{
  "d_model": 384,
  "n_head": 9,
  "rope_fraction": 0.5,
  "tie_embeddings": false,
  "schedule": "wsd",
  "decay_shape": "pow",
  "batch_tokens": [32768, 65536, 98304],
  "doc_mask": false,
  "steps": 6927
}
Each number is 128 + 24 x the weight over its row's rms, rounded and kept within 0 to 255. Layers, rows and columns count from 0. Numbers have three digits each. The size before them is the row's rms in percent of the matrix's.

# up: layer 2 MLP up, 1536x384, rms 0.0897, rows 1068-1103, columns 0-191
# down: layer 2 MLP down (transposed), 1536x384, rms 0.0218, rows 1068-1103, columns 0-191
up1068 095:119113079101101112140104129126113146111098158126105129148145090171128108167140143126131072088143150141148122127148146144136140168135139075122104090093092168140153114060134166123140069120092099111128110121141146146103115145129103100126136116126139127117099151148153107132098098144125164152137124067131115144153165103106137105176110100135109149127153125136109097145096165116099108119148126122118076133150112099138160134118135148121137155118141127135144091113118161100122132111162167177126147106144121138143141173157132127095103133133123121133143086132148120105093116120130108135
down1068 092:094109148101071106103106124112134152137108141138133158148178084151144145148134145149107111106184128126135092172163121167126163113107114138139109179133075118157101085124133142128152176131142146145130115130127122092095149125113110127142146095089121137100112104163130096116087123166115129126076127126128112169124110135117097153128121145152085077132112145142109072119168126127151086162136151138156134153084148112130140105132118112136110108129107137118105122156144152157110139090111157145155101139139158123096132149151166116119103180131191147124118126156146080132151143119165106132
up1069 107:173150159122126129168114129134121122074141141129133108191172149172157086157131106094164116154100113165152192095110147109172143107080173107134137122084104124109156102123102096153148146118165147116144131140127089122166135110097105094145131168107139141121145147115150095144123103166140143140098124129135121132166126128126134078149115128114120141123115130105183149136091129136136107104141128104116087125163132163139110091146114141160108115101112117122106134163125154125133124106160176117107119159117111118124120132139097126117133122093152148148107116114154143090081117095166165142
down1069 098:107131099148139132134123177119068135141133157184114110137125134133091111145145129106137134065154107084134099113143175122141126111133181092158112146107169154118087139111182133140129090134114179183137159130170138119123139116169129164142133121103129119117138126162132121146132104132089108159114153093089102125145151129102098131148087109117132125098144133084089121136151136100125113129153139077141140131095111099141162131142125136111121114098130122091153127113125132122122153158136096175130077131135126117122095084141133155155094086128153138163133092124096097188163138105146121170
up1070 101:156123117134137144143137163127137145117133106119139168145143106093120148103126120126126098124119134098126129174101144126159136113155082133126141115121099133181153133145124168136146169158124132150074112122139143142134119110158134108162111130153104097138162153138119120110096115108119078158085090099112140105153132099114147104108118141088126150146155121175142157088167103145148095148135161123126104137132118088095135103105139128153132126153130142092119151114143107120148180123115126146111112158132160110126124103134123182152127156130086156114137128124136157125113146149156067093
down1070 106:103093077157140094166137098142133091157158149130117075128130163102116152137103108200155100134110105124112109117206114137080123136111111126129129167158150137138138117144130113107127113125096129114136141107152132098136146160116092111097146110094108103127112096161120109152145141137119144112135105106127082116150124145125145131160151140140126086116147082120136120154194118112137134101117128110081131166118120127179121165115106127126128086140105170134143171127111124170119110142124137200170141108131146141159146137095152165105139111140126111131119168146139080156146116131122111137
up1071 103:115090155110127129150098124122096101131151144150133093150129135116160109143131113112092100141130148162117089164149106094128156143150115152133124132160122105125127167135133124103103132106144135158138137134107165116173169097116116160163139109100107105105129116167101139151147133091147170130152138150092151122097159118162082087122085178119133139134130162099140105111182140100128152128103102123159159105119130128115103153089181152141094147119113145146104137119152094133124081074103091114100168170155111104112100124084119149157083082112132168120138155074122099165127118132133161146
down1071 095:097143107135111128135149111154136137094123131109122169079158155144074114135099141165162120126136090114129178136149153127117112117138178105130134131140129162129107102127131105109131100106128130067079130117163129146114093150126143145134089126136135142124097110077135142141119152119128114112116121149142101138130128138110135140114168125133119129115098142157129117123083126104137128120138121129110076124145124083164096124124119142123127107133151145068134142151119106129173181110141174097132147096101100126123139153164138131118171131130139163133123149204142112090132109078116124084
up1072 092:097121113093153143167190109113114119165115118121139137085118116104185125085151114118136169122102148127130089120155149150125155176093124098131088116131108136154099150141063145129131129143171163142131115129129143108108085114119106146118110160083110122145141120137127121128137119106125159089115112142141114141077143154114143146162056166109100123086114138121099141094148121128132098110120157131124121134146150109087165123123134179085138096148127136141130138111123129102132110133096157126159148131115124132141122081135142140143163132129107168102152167095090130145106146127111095131
down1072 092:120188151109146134123136117109134139168140101127145099110120088124141131109170139093151072121120166143130079120164145128121125128103097145124130134101107148122118113115139118131129096089131130112122130096078089112113146206111181139096137139105125176127195134102086128122142071130131168101172141106154187118103147118100127082079107141154115144119067145143133145099126152108125132085136100100139116125115123133144190114151165156165098150123142090151092132120155112092139130130124113128092160124118135135123129087104094138144104138095147119131129178140142126163112154127092150130
up1073 099:162125141125147114134089093122098138109106127136125086145121117116125147102147131139154108094130089119131113100135128162149097138115119102128108100092161157159119110113139125118103119150142153141111105118166127135157122076101170149140167162091074088114101102148145107174110119173104165131138117163140111137093124140185145145115109145186125141160139096124129146139134141125103128110133110110115162116091092095124152149102123116150165096132149134083140169118146133124132142140124131145150097159132172115136160123099160139124101105138093126093151116124112168147084137131121114091
down1073 102:129118131138157124125142147152099142108112092129101145135116142138070109144120092112113144135116147149140108148087120150168121121129094101120101063143148104107133065152132128162101141142092138135119118111140083140137119140116134160139099120156165179158139121130121145134162141140154132155098134127114102166131121099094100158128143092104145112124161154131138124163103121135125141096138182128155081157128097130125147146102140135119120160114080154137140110110128135144184123163097139138113134117107145102136153166165144141116113094134152148212094126134085072126137136152100132115
up1074 102:126119096112171129129080154145091165110133110133087156075171184132145175115149112111116117125118099107123108123137116162154181108129104121138095143066109120142129113159083113124094164112116144164101099148126091138087127131106153138129118134156163106156178109123142149146135097113115134165111102126115088143119145152130125104085187163115115140129132141162110107133111133096132125092115129127131106138112140136128103142159173161121132141130129162164093164121169147138087169166125113142135150141164148116117106120148125143127122137129120154150087120078138128130110095131131098135
down1074 112:149126141111143164100143080135130131146113120113141156083080142212105135146165131126117132144151100148119129118142095131127150126099116137166130150102139148151113071085170145133113159113169151121102089191112137097102164114136157120145120149145140122143178132104120147130070121125114135125111102132095128101129118134154098107108190152122183180154167085121098146114154130111089158137133118153142103183142152130108146126090122120109108154122165148142118127095094126103096120139067126121144141135103161135096123092096125124103153126155138144138131130105130156114116138129107107132
up1075 097:120163140091089123145121137130165129168136120111140118127140121126129112146127138138180134126098110113134165138149143151141148138111117105107130115128157139133139122049089118158158130133139097114162163146088121148145117156109118142131129132117135153105076129103136141092131135161103145144123140163107138140146135124128189083118143125133099127122145161092119115136130086137153156130165104082139133120143129096105134108116168134120152157118148129131102112093102156127165120101129116155140146119114163113123134125140123133147076151161114126143098093121141153122112074104123086134
down1075 097:143157125130092134049146120109159144137142096127127102090085142166143124132136109079128098158122103123121100148123124118126146154140111144144167154073157109123117132077169158128127124139152118094100143148099148104160116156091182133108105127130155153115167105118139142151146107135086105123145142130100093150125151137158140122115082108136160130125118124158126143126161124142154102090119163145121175121148125152129094145134094132082114085129127105142168107112093088111122109173122103152119182140121090144159104122134132109122119102132111163129114098124093132121111133157123085104
up1076 105:145141146110118117129143174132147133125134088115145120118134101129110164156087114094175122128138103121154170127128133122100142147126126123121146123062161122074130150094153135186127167149118150124114085136154145133143131111188192111127116140138123153121154131097129137110119121137113128150151121129104093116131118130125113066106066137096130146156116108102115136103086166129133099155092096109131141131103119135128135152122077154121163167092125191094164156122168083127120142116117188147114165091124130124112109137122113138094114145134085172125135106142173124114078128147101104144
down1076 106:105153129135120201126142129174134117099126121105099142111081131098143130091141093149115149158133145126129128136099146119101124146109119119130116157141103136195135134117116158116141116119144094116210086148115131165126159123164125145130140132134136166144128138104105151105105094096152140165151122118120123118137154127110130115122135120079120125113122144119144124111110124086113143135120096190146123149128136113134134139126152126110129117098152154090127121178108134135100161140127100060127151105117154141126174137164077172102161136142130151143104126124134151119127126100165133141
up1077 098:129135124119148137142123146134120103155127128102107141141102114093160157145087155095111144126123104141132098157120085132184123119105155098102157120170121136141141129100110170143134118145151152097108110116103127144136112136091138109133156161131125094141160160149127138129113113142101141151098129129102120097110060160095153126077104089144140121134116130150149096110097065122106109165186120160095092136146127105197129087065083151147139195142081177112108136090126134151125125127144118136098121145102198127075164143126088143139137138132147124107098105107154135119104093139126155123
down1077 112:111097109128133129125137073134142136104090150169129119109130128144081112102177138145133145145161124135098123093135132116089149166109142150116114183094132143114121130145132093100102148087097104149155144150113085125128092114134157181103101088126139183108095129161150125134118128124150112172113092150132140122125144119159118078133122161095138133132157125126108186157178168127157119063106156130163185121122086183085082168188182116115129077102156101144136121148105091102136129122081146151170117099127069109182129126124130095122146156111121138134123177136113116130133130104159099118
up1078 108:092153106126130138129117129105115143161101149099167129132147129161109134099109124094155121094127103126100153120120114147133163121142151080094168132134154092119115110123127140125146097115109152125130139124118134078155110083155154131138132127133168112109127151163123121111151096097134142150132130109124123127135144142153110117134126140146119152129144150104093113086102127146155178140122119066117160127130148102087147160173104100149129104128150120134107095144104137136110145144151108118153123114104121144113095110103097124150083125154142116114139098114108190169163100096151156127
down1078 105:138144125139113140153123106146129176149083108132085157106115105076112073152120156163090109113051153137152132109100128115075122151112107160109113153111152141131174137166143150155109138154093154087139135154109137127181080116139153086106130071134101097135121113146102127136126115093108090061098078156135133172129141151123137161139145106114138110143119124132118126127104107114126179135125121116120097118151125151127133109142118112145138123115105152143159112129141149171122106128161153116133113111152149099107139145090169120125090174152134098128136130132151142068140121141116181109
up1079 103:102119132143153138098137159124092129134140103104106146161159117134132152116164129129122120149130151083125118153114135103145161156071097134124115136133139116156087124134113163114165137120157153120173145151131127112103136122093127140123136105167103186157144138121113130128130116090072076106105136102108117121153135126110126054121126139155122111128128073112097114112128102165170190113117145105081128142157105150152103119121155170135126128119117107147144131123138113124124123133125125157134121140129132162144137132174121139169159152108127157158151151168129098111148185067109197094
down1079 111:120140093110146141081160090148112163143138119101125156196136122136134101111126109147134143121083124094142143138110120145121123140137135140113170124121128103154113131174122109108149090101146157150128137095088165127092142127164132142153148099102176136108113136120117152131120161173142145088151115099139112115156179119121112111103116124139124117152149114157124141134098134090126157119165116135105099097172113174141143094119164132138213131136075118123165103118132126137127151104117165119094111090198150160086110122154143092167162139078144092150133114091144121127151101114091139148
up1080 089:086164183122152113154130078162108146129104113152164128145146152090124140134118147175155110126153135117195121136106082118145159158108176108104117118118115135125135109096109122134100106178102109122088122145116156122147146147175128105155173127087135102132131121127122121106103148145118144101092113120084143141149133129112090099135134121105147145103141155122178132138113114137136134146108106144097133174148120118166099133099123159122117160095092128152116101106134104140167155111132085120099145171125151146114140136071131155126126111122148168117114112127153116117111100157173140136
down1080 088:145127085168102098122145130086098099136161139067104125098123110146101128146173125116113152142110184163075135164100157106157111087134129132080140109142082146146114116161136099146136160113110089149158144118142084094098130108095087092147146160119158111146125134136134154159149106145127143080084157129161137139157137114108154141132071097154136132166145069130133137133092095138150130152110119097121091127130132166092086126135119097122125124119151158131188152095149116133082078160097123167162091159147142117108118111183115098136142159176130131126098133141151153159149146125127105165
up1081 087:118110167156119101161113118118154135076155139092112127150115132109131132104161083132106122109151126115144088089086096117114094118129140115121101096146113143167155132146107136146123150085178170090160136147123167163131100141099147098137109129128134114085104163180119143139121124127116112126090124128134127098139212117168128150113110135123105112081123142127108076101105110168088112099090110105152169143148135168144154165078144136152146143139127135143134162125130122133125114139073138114132171133145092130133141150130133132103059153132164120126137096139131149107131110136101129166
down1081 092:161108097142118140161145132150092100141137170120111133097127105097120184126178122140092146127174156145103109176107109132118089172144110116166169108171133138118102149176111100128131135146157150106108152150089138109120134145128125139128126125138144121093141094143079106097098141101156158156136110163118144118164119134086162159176131145117169191122131104186143112134125119094103108137107105107150114126169126117160122145098161111075121128121170118121138158138136090126109127137146141158136135140135107118129115104121133086131121149133138131139110172098103099133101117089093110144
up1082 097:098156104130124123124147144156122126131132089102084066144137109113151111138069154170126144133155115101137154153149078127133081157137145129157113089091119146172111140134134102125127135132122162122150139186144140126096133127153122160135111135131096197131117162090109095079099141122107105121128118168116136135170108109149140161161114152123107132103114129115108124162125152085126121186114179101083113158173148145142110084103143139156128129132125106118072117169127122133128146161116145103116185138129120107110092084158128155094131129148107085132135128152102136159113110140106135165
down1082 092:111122111175104128103120129117117152098114149102135108140141123113121121097136070145115178118127129120134144150149127114119180121130144090135104144147145124125096145130114119113133154128120161124099119107152076173091101132113142120135147104159142172163111156123119102143112081172099122082156146128162116125128140127108140134142137120143144112103114097114123110126162093117133130083096098165114164148115115144105121139128124177119150139114118122188125162144163123150113109200148135143102098140133128119137111145134127145116141122166132159145160146172085137128099156140091149088
up1083 095:098103169131144144126118158127147110152134112129162137109116103129173128123106107147157106119116175130141150070152168148151149081119126141120147137110098158141110068181116118139140090156119113138119134122127116163132150168127168108126124138151102105132113158186141115153114159138127103148095064126156162097122154121141131149166126101142147106139143143129151111166105100140138152120154138130133069157165179128079096121114111115169114133135118174117165132154093127138102140118154134083128131128114162152076095128116117128088153134102169118107105124108135130087170127137167120125
down1083 094:134078115132151124043171165187155162141152096154049131146142103132156118125163126119145112121116122101149108074177109126142149101126111076159107119128133124109129165114146172141138103139121172172117135140127165141151119158145115104133084126167109133099117144141088105104110121110133149151098065105144090128099107122163102142142143132083108131133131152132118162155071107122130144187119081161124114092134144106122092161142118143110169130128150128135188146140134149134143110127156115139118114113128134118156111143173125156089148131098142162108087109097096125133144144143145133106
up1084 096:138141123117157121140090131120088088111136149108139141111142112124111130118107157166143141155125122119147096168160108149155121151086130086116157156115148124114139137145133155084159109099109124112133100137119125077125082142111173104123129129115128129119127137144103141137107110056113126129174130138140146119186112099123074122127161159074099088167119096096135075146142141120130120129125126087102154110143131142194118158110133128109123116111101143138127141139128178122148097114143158122140145135144113100136180106164182173134080087115139143097180098160105147134160136076117127141
down1084 099:101130140113111131146156149181122089155111161116149108075124102134169122154080122101135133147091165145138150113132152158146122080110170091157111124156100137101142121130139098087112101166159176125139101098120119103126138105139097132127115145103116108089093136135069135101110074193105114146119141088148134145145108120115140147099143127131146122105121110181145136161132126095119124110167098117150146126132139092130147111118123093124109129154107138161086099151112132130088163149120113146134116090138127146133161179127151157108070123130111170144082121092141119142142171155120122090
up1085 109:136147132144143062140101194124152109134121154149128096106104133109111135154177114129143119120107104115099143130125126107175123116145115126135134129113152150177113154147183099124180191114118124123108159133148132159108128127129123105102141121115143107154151142100123119145111149159122122174133127183103115105087159117076123135101072155148126096090127113097110148111120079133132122126108168192065070155138113145156107124167109131102118122144114119113151147121105101141116159107129110122118095144123115161133131124135173145100141099079111122140094111154100130125129099142124153105
down1085 113:132126132105110113206090150148079151140125124106121142121120102132170079150097150114115104145145147139129111104163100109110113129108157106115138142140078115132151119123146104168120079103136153153110123102149119091140160134156128131115123136125113124106108137133145140150077102111119097136121114099090151126099147123160159126148140188177138087193123186116117197154123140126113107155134152098134118110130135112124125179096126155129121154163149149087126134117151091111110126131145152117128103108133141083149121126152164147167103162135099066100147159136158097133128115111142121143
up1086 103:130106114137109102112177101100161130153128153118098171155126089130103106122131117156130176112131098123141180125121128113126165147098085128150127128149146160097114132132135149117093109136146134140133129147109088117094107105094116154124150154121127149155107114124110117152143069096106138118130119130167151147145157060094127114182100123125095107174155113111156116124137107104141109135110136103170166116108129116086142113125123118132121132111105151124143095105105162108116096091132089119094107141139119142100141112151145135141142137142131128122118138118113120100115143137100092100
down1086 086:104122107162118161110131111100112141103113161100143125155102125097172139077116146140139125139123157098098147134148158168123097157145114131117111133130141123130098126099121164115143127104156129164106114102095183105075150159171135093148137129123151094097128156139137159154131129133146117123165178147137131118094102129137119097100164147129125118134117121145087124124128147132139116114102117144070135155154150116113148141105125071183136125147103101074131150147115101123127149181114092151141149109138142174146109122096140153121129143096147147139128099120158141138107132129064096163
up1087 100:133085119120143138127144142156116135124091127129058125135108146138112173109103128112129145100118139135138121108155169138125142160111117106110131102113142107140109108098116152122110126092170137129124178123143133149114106153146133132148139114130127129119128115145123101133105082139140117149153159137115157130137125132130127140184170122149159170127136099122104130111117144137125108121196103143158109110117142138120149127134129111053158163146119157150117115118111156118146145158116084101137140111097105098095159104136147134142100137135097133140143145110158161112154135144172158134
down1087 094:145133105131116122151121069143136101130112111149121108126131141140107095098141102102185133098120093087102153168144128111101123133116148134119120139166120139123120136074121127150139149102108143147112129147126141111129123119143136133087139125148109142144134142139127127114098102165092113143168154144142132091122123152095153108128101106133145160184138157110156125144155104148103094127111131156151146128149124127140133159144137096119138080093100136086118125104170129127137120104136135111101105102148129135116096120088082125118125126147189137133098120135081116144119115195134081121
up1088 101:128114138162081146100122128108146141121110136123107098170145084142147115161137105081113082126132108138091118130140112110122103111147112118155134094159107152162143148095192132127121169113129186118120123123141161141113096110118122125128108116138149172121112131133135122126107107101151131132145126155147158129140118147153093113130139147123118159100157118117135121108055131148107103143129141103126146174164125133147134137100149118161125163112134138133123140128096138119122106129199103137149173102112145187123118126123130126097113156136143138080119113139136118145125127107142109111
down1088 102:199108115168099156159104107147143160149140117119134116125111150126143076103103094148108099152088126155089117117147111127182138173155062140120147135150140172118152130129099127123157139137168129095187100113136140151137146159099095095131116170130202148119146154132121151136154128129089115144114164121108107147133137136115160116081108149146108131128164138134149110104115104115138098117122128061119138138126105129102154149121120142131128140124153167144106086130103140109175131139161124114160091093117161150141122133132114122131131131110126140120171133115113136122133145157113083153
up1089 115:119127109129110124102163134103117136172086139116127150099162169149117104118156113154152121085125132157153139121095127176105125138094107082161152187129136128167124114139151152121150129112120104113156104133152119120121136091164113138077155133169140110109105118112156150152142133100102184091097113094136128137103125145142139077108109133160172106128143129098143138088139147133121157107163117120146073128173120138145138121134130150158144145154133160117131164149179138109107169125133145123152149121104095125126117153112122114148138114118122130126140137181114118173070129162183135137
down1089 108:127150150140136125147126101148079119116177125147138147144122138122087156194102102189112143107117162076162095164073069103105137103126172146104140099139092129149110129113105105110155116119129116132129124121125106168122140141151120112144116124157151161151088099166129117112118129099132143119091130170120118091150149082085146109143109119143134153098112135136141140151128138114125120093136178157178123092125118099145096147133138098134111104128140172184141125122126126120128137121154137128124118127130121109097124084129146090141131169107133129187130173106086160116126139151126125087
up1090 100:107082112112157109097097074131075144142104108141124100125098156123168127143137131121116100157135165117128113156203101151139118115137118119124133138087126148142096152140091102096152121108150141120114111113134159150131109090137150131141116111112127131112132143161157118138149091100184147125149094093138112088127152122171121127087158138130109126125117098109122117117115109100120135099160131087095114103129152144165094101160178165107115131117148164124156081139109144123094187096137110124110105170123133107113137122125122160126131123157145120134120138154111135109152106175145114185
down1090 092:173116118139125143163130125146144108105161146097113166114138123127164152136071081157137120100099114115165153092116171155078143141163127127151121102146103146121134145141143151146102110127142130121161124166102139110119139120096148126097083131122110111143137147148147174112143109167167123138166185115102097133078096128142129117083122114146130096110118131089160127154106123146142130118109119151115148153126082082102151130128066101161133113132128074147107198139139147135110112148101142152121146124112072136110127170118109132120123133142121136113132106128102141105089145142145108127
up1091 094:134159124111098154142096112114154107081165135116087178123101117113081105108110177080114161141112122133167130126142131133138118140144141146138118137124127160147107125123128114129125151139133107118116126102119146153125113089101148106117166143109133132151157129128143138156138085145131122164186093135159119101151095124102091124105131118111120176089119131151092142136099138172127134128127126094132104119137139145160156132139105114127160101182124144104146120134124108120124144128095088136113064133073124130101175145086144143096119128151150116124110103118113095116139122139132126137
down1091 089:113152143122154117127104055158122100131113165118120142122135103084150126137106135145136141131096108130148119108162121120114093173077149087074119132159151134121118130088139120122132094145102162108090076163161144136144115142127083141135129089141152110157125117116079114118117092121102149097141140120145117137129131141120102105093132173129181156148136120145162147161098174120131152160154119122118170138168156140108115124134144100141127119144128150141161112110150114118128121133128100105118134138141113135112133154177118112172115122146100127151121139112115126126138149176114163133
up1092 086:119116114165148131112133159138134125139169169116084083140152121150121102157158134089152196098147115133095160118152084126162135128106056123103106146135088172164130098107131130174149112113116145113176148145102130179131107154129103107125121144118104173115122121129141175110127179111096120104122151135121116130164129112119118125139131150081120129103159090161141114097139155146105112156152121166135130134138049137129146130103122118124120115127157119076123133081110131096115083142106119109132121113128129093114091130122099081107100139132131140126123118138132161130123125103152120112
down1092 083:109127107109165179132113093126096036114112167102094085112134139144131124149114128145102142139162150131124117121132153158133146106117135123108073106139143112142130174079098131158140132131140146137095135122136106136100119099099115135101142143101166142135133112116139122137148093136145081112121099154090156140101118124120104165119150134116091125143101130101133126137081150121057139164171172131108145105154113127154120140126122125154129100121161132100115125152169131155134108110142106117146152154114116133154169141118082137131117116102106143077081137134086147155159106126151126126
up1093 110:116090171173160088162161145112113141103156120126117121142121133114145169160111106116120145141112147149110101113133152114158159171122098136139101166176149133139165143098077100102118114129148119141164079085130135105097082127118159083123140142100101148115153131138111113135127136168107172121164141123138150156124132141163117129101122132092178121129179144112115152143143079155129140118117130126087185137139095127130106092107098118130141169147113123094140080102071160090130113135097137149144153126132133134147132115144104110135131134148118122141132130108176148091124163116099108142
down1093 122:114135147114118119153130088103116144156119131138171200116119133067097133147141149133090148146116120128163134096114109111097092140123088121140131142092141115148135153129146098083121082118097119142109158168129147128173146111165116096155124127156124100118123113134110168116176139103103075138131160115158119114149166134174106120131094149139128108137173127123134137167143161106100136123078154118115138073124147159148119125119135135133106146086122094117150167138126189144140149141128093115101131125147147117089127152142119118085134116162100095152132137116109161154094094117158137128
up1094 098:109121137139130146153155146154109132152135158148129138186147110157175143111133125108201136093113159151114151148130137150160138160126160118098172179142152148097135128130164147110091098131102095116149149125114119193139139139144083114133088159118140117162122159124100085097119108125156111142124148103115118159120154143163130101119142105094149131132135121090161093103105123077116133127107154084104088132142133121140149099121182174094147152136092201176123094150177152121140106117130135161133131142119067174138114118139074104152108096095126114115111103125157144115097155125104121117
down1094 101:112144147137128112137102147126142121120093123102086106105164139135119157129101175126112151144128096123093134099125144112144153129141122129146130127125123157102119124118152103149137184148131154140138094105139112099191152166151172170155185096132148108177093104094139098142107122138102126113161138122101120125135147078123107141166137092136158116127110118102166127160137100135152108153114121091069118123166113099129134070111111075138117157114151088089128127110177101126093119168126154155163101077098090129110117105141137098080120142148088130144121117128112138114080135163137151164
up1095 100:098143151100156153119127161115104107146144144144142152127133130126111116130129148116129124103098133115142106080126135111161110109151128122105094100146063146159121123123153108137146130149133116172121143148087138137160118114095120081123122106177091086128146150186086155135090109156096158125140130104063114133129124129132127104174143093122066108138140116143120095111117124143153151128124110129128136121150150105153072184108107134173120108103116164158171156117174104153132148147138118122119118101136135136096097126131169107170114111156096145147121151100151192123139169123114121144
down1095 106:160103096091157148139131112134116110096074115102109101107123102155161123147145098156155106130148138140092156118128132102167082151110092160178110102155138118080108101123120155130140131138136138090107135126131164094146182156140116104106128163102085137116180105128145104141124105131119141121150081083133137134117127124141108129132087126119106134108088118138120162150157121125129118121075156108126106106121103134132143148133111118168151150161127076125147134142143129127201135127120141112141091084094118110144112133160095146139127138140144119095139142138154127101126135122137092134
up1096 094:119137166164121125171103115122133115165158094151101138103154158116123115106132118177130110106156106167143136111138117129134149169121112127125139102121118146133099131159104123111125107139120128139157155146163157088134089137137117055156112151160149108127142131152145174082134113133151160143138111109147138162101143089166154080160100162154117158122090162113141093150126142125100117101141142142093151101107149114108085125147129102147168094102085142128158125123146124111159149146145104134087156089128115141156159147065127095119117151120101125117128117076133155124159134079166115134
down1096 099:120161120083124084139121096091132160134134120119154124165115123161133155131135126089124107141143111089083135147152124104105125130131131132133167154121127104120120105150129115151149192147154105097155128072098095145141177117115112141100122120108147156101128115092112128130107109103107115087108166159153136117113170118082142128116108145099136095092126084155140145128150163103147097171100135143140121132132094104166128141113094121152116141137155144066077135138141148125162106105110176140130129150116136108104132108149138137109165119128150154146088108144113159141121136146129162097
up1097 091:149116121096164115103088131121094154114185154108128130117177123124128182125165128130119175134087138158106133099155092083166136086149104133113143135131102102164128105130124101133087124123159156178111123130131155141114148135126131129152138104122125118140106111130159141104096141128133200135119132143124113132110170087139134156152100140112127108119117110100106150140098148129124100126112140148134181142119133151133132143109138124143159139105104125116132142156108116121211164107115087120135118127123111135122095150161102143120153085108123075114115137069096175107116175114125117137
down1097 095:115141106118091098135127151122125093103178201107113108094139174086089141102141112127118086129129150150112159115206109126158092113103132166094176104145117109112110130097131124131115174113190174126117098113075105164130127136153132137141116145129139164163070121134121167103128119124125150135173117161114135123138128153116122135179108139111110098111130136146132113141121126124117137110091094127121176121107108147146132124118119111118141152125137100079142071138120133108152144100124106139123163100109127128134138150123107155129168101152167112119130117135143138111166129087159139131
up1098 100:107084120125142146096138105108150139120187109135118108135159133104098131136161122133084142100134101104154133093105110138173115164158120106107154081154098117106151103107095110114128128138152133130092113116126169104149088092134119124113118100083140133162118145170121122130130140132135121121114114130095110102108120087139135146154126167130113118129117088114111101120148102156135116100145107145114127211090130127110142145113149166141116136101113109136137103160155125152132135116141120122115110102097140147114153158130131155121146141100127109089141153128136090131120137123143141130
down1098 103:125115149148085121109130157143119174108132131124130091129160138136130131136166142118125160118129118127137067106126084130187100139147136106149114109139141115141143132140101142119167128084132102116090081141163107106121091114162101116090118124111128172136096112143089164136171134094121156194096106091129144137100120105134157130161155150103158155187158142118142133119121113138146110115126098076091145179124137134131147125128120099142161103134135115130142134137118121132125110130118148129117115103122127149136145167106172121144147135106144115132151096141137049144152135122136156171
up1099 091:144142138097094141090114134115098154155151090142124143160141182137143146101131119100150101167096081159116153163135103126126110106142085143130081141103122101148102139125147138093136128137062154112119100122136122104141114099128178053140144099133095156098121145122133107143143110124176175124103096138124146154077111140170145139142099111151133125136098124149088112145150145149115130124115129108129109127113133161098121130122174138133128127140129134142102113098161145072183077111128138170105128149136152172115095122126145087106108158128156119093100139134179132151101154123095152136
down1099 081:083089102148142127150146126133132128116137117164143158171160087136140111150098129117148107164068111116165088145145148160168150111112126095131122115132114143175099099139179155156142098132131170117147101151100113142105134131142137082148098114091138114130142105109141126132086142156094133166118167113124144121115134127163154131118134151184130113105139115145118176103118157124144116084149132134065141105105163109119135103132113122105162132155143136111135127136150090132113129127123140108115097155134152120091125095110119137067163142099089177085139117110135143164112107102132101087
up1100 104:103114122135134143117156109157121130138154146089131149093157137131098102108149115137122099139153116155118153127147103158136156149145154155132115088130136144166085136119163109134129140161166122095136197124118141086131115120149115135147130136101113115116167139124131069155098138157100147087128123115110180122128115134123136130108132174106095075125103112141147090121116126096134114144103137143122120100133132134156131149091153140146103156118097132136148089087117118139134121156108114127128117163158142128138163129090117146091079109130112169099112098140151114123162125159106130089
down1100 102:162114121110105152107126167158141097146146120156102100142122082110136118092138137162100103110113116132133141179134118125126123126158133146129147142122080117110165129153133102139135163081142149124123092128111174138132169152149127113095140135137130110134141124127153114159153122136132152133118107146109096133132099167125141122132137144166123134114103124151127109133106097118128129134123123142138115148069148090143145098143074138117130090119133131113171159173133199117103183116154118120152148164096128128121120100138120126100176107131137132127140128093126112177119154094122140104
up1101 101:138083154136143108074129136085145168142117146087130138146153131144098134112112142100166171122145105159097131086129135151100132110126138144139154151138214156119097109137126130123119154139094116124132099120126127124102108110131133113140065089130166143132114173154122163117159154167112179146114132146134143117081129141156112123181113104097131150142120108078139144144104097130115172100103128150140128132142134133128112150126164100145087142154123132123163126137065138128124110108141119103109108179081096124161110136140116126113099148073140167160094133157152136140141148172157145150
down1101 099:139134089102148134169157066149146122069102107106147147107150118132116144152101106140113158149178107096116162144072138130113122114071120142111172132128095117115177126091142141157157152124109154110182099118140112097110134129128092156125112126122099151132107118132103122117115116122088124128123136117087119111145101133094139085088162105140105126112121107112134125113124117169087126131144130126128105096112129162119121134154158115166106109103137127162143123121137099128096090127091122128144114134121081113122152103126129115101152137120133151140100123145140118169134158107166138131
up1102 089:066121190139151120135109128138157133152106139122127081085101118114149118132181140122121134103136129143130124138141167149161147138132124106145087157118139110125133155173117130099119115181140108181140076166166167138153086112094142121114059151145108139114111157129132168110100144147122099100113112133140157134101111135145128102084137137068112147106163125136125156120119141135099138104110095103118115144140116141140170113138117101132153134158121100125113132118095130148154128132121108110135094123134123139164151099097126110103165146119170102116116126147108179094141133148143105131
down1102 086:110105139095112116182164101105090120123157125124154181125122119141134150136151138157117066145097082090166123138166116112154115126093123098125102129140135135135130108125142083110062153133086099099102138081116162148109143117146117094178157126171133150168097125087117106110165125142115137097118161166124091127143114127123087120138133124154120113112120108092158096112138123155157111122137152120137113142121134148118112109092073130146093115159087128125161145098114132124129130109084109138100150139165085172138087148083159157142124123150184113143169146162129109124149104147150117117
up1103 095:102130148132098143148144114108129159161129149115110134106172160141103114124121106109107165121140128121119142120103178103139102144149122140127143189162096128121120141096118072092109132137107125155079165136093126120124135144181120120128099131093113114135204130130147069099090120163143145089175143120138121128106145101165159126143114075140133087097165120107108113129164100151108178152156143106116114132129111143142122104114123120135121119168121114134145118072085130149139103135137115187147125130123126125134129130165160098131121123141137151135097154154120096120114155103121150102
down1103 100:159134135090100110056162139106089100093098139097139166124154133121094159090140139140116124122114171120069155116142142101155093100162154120094114105158142132156120082158150121149115195129157119127156152128169116122131114120135135108111122118118132176129111101085110122153166110112121087130124118127102105137120131149092146180131096140134150190141120111159153112085132130143143107174101144126109122153111099142145095154162084122143098176114095131158111142138173112092094080138135157137153144133131161112129127116073163111138125103164140133170123145102122152112131104111145121133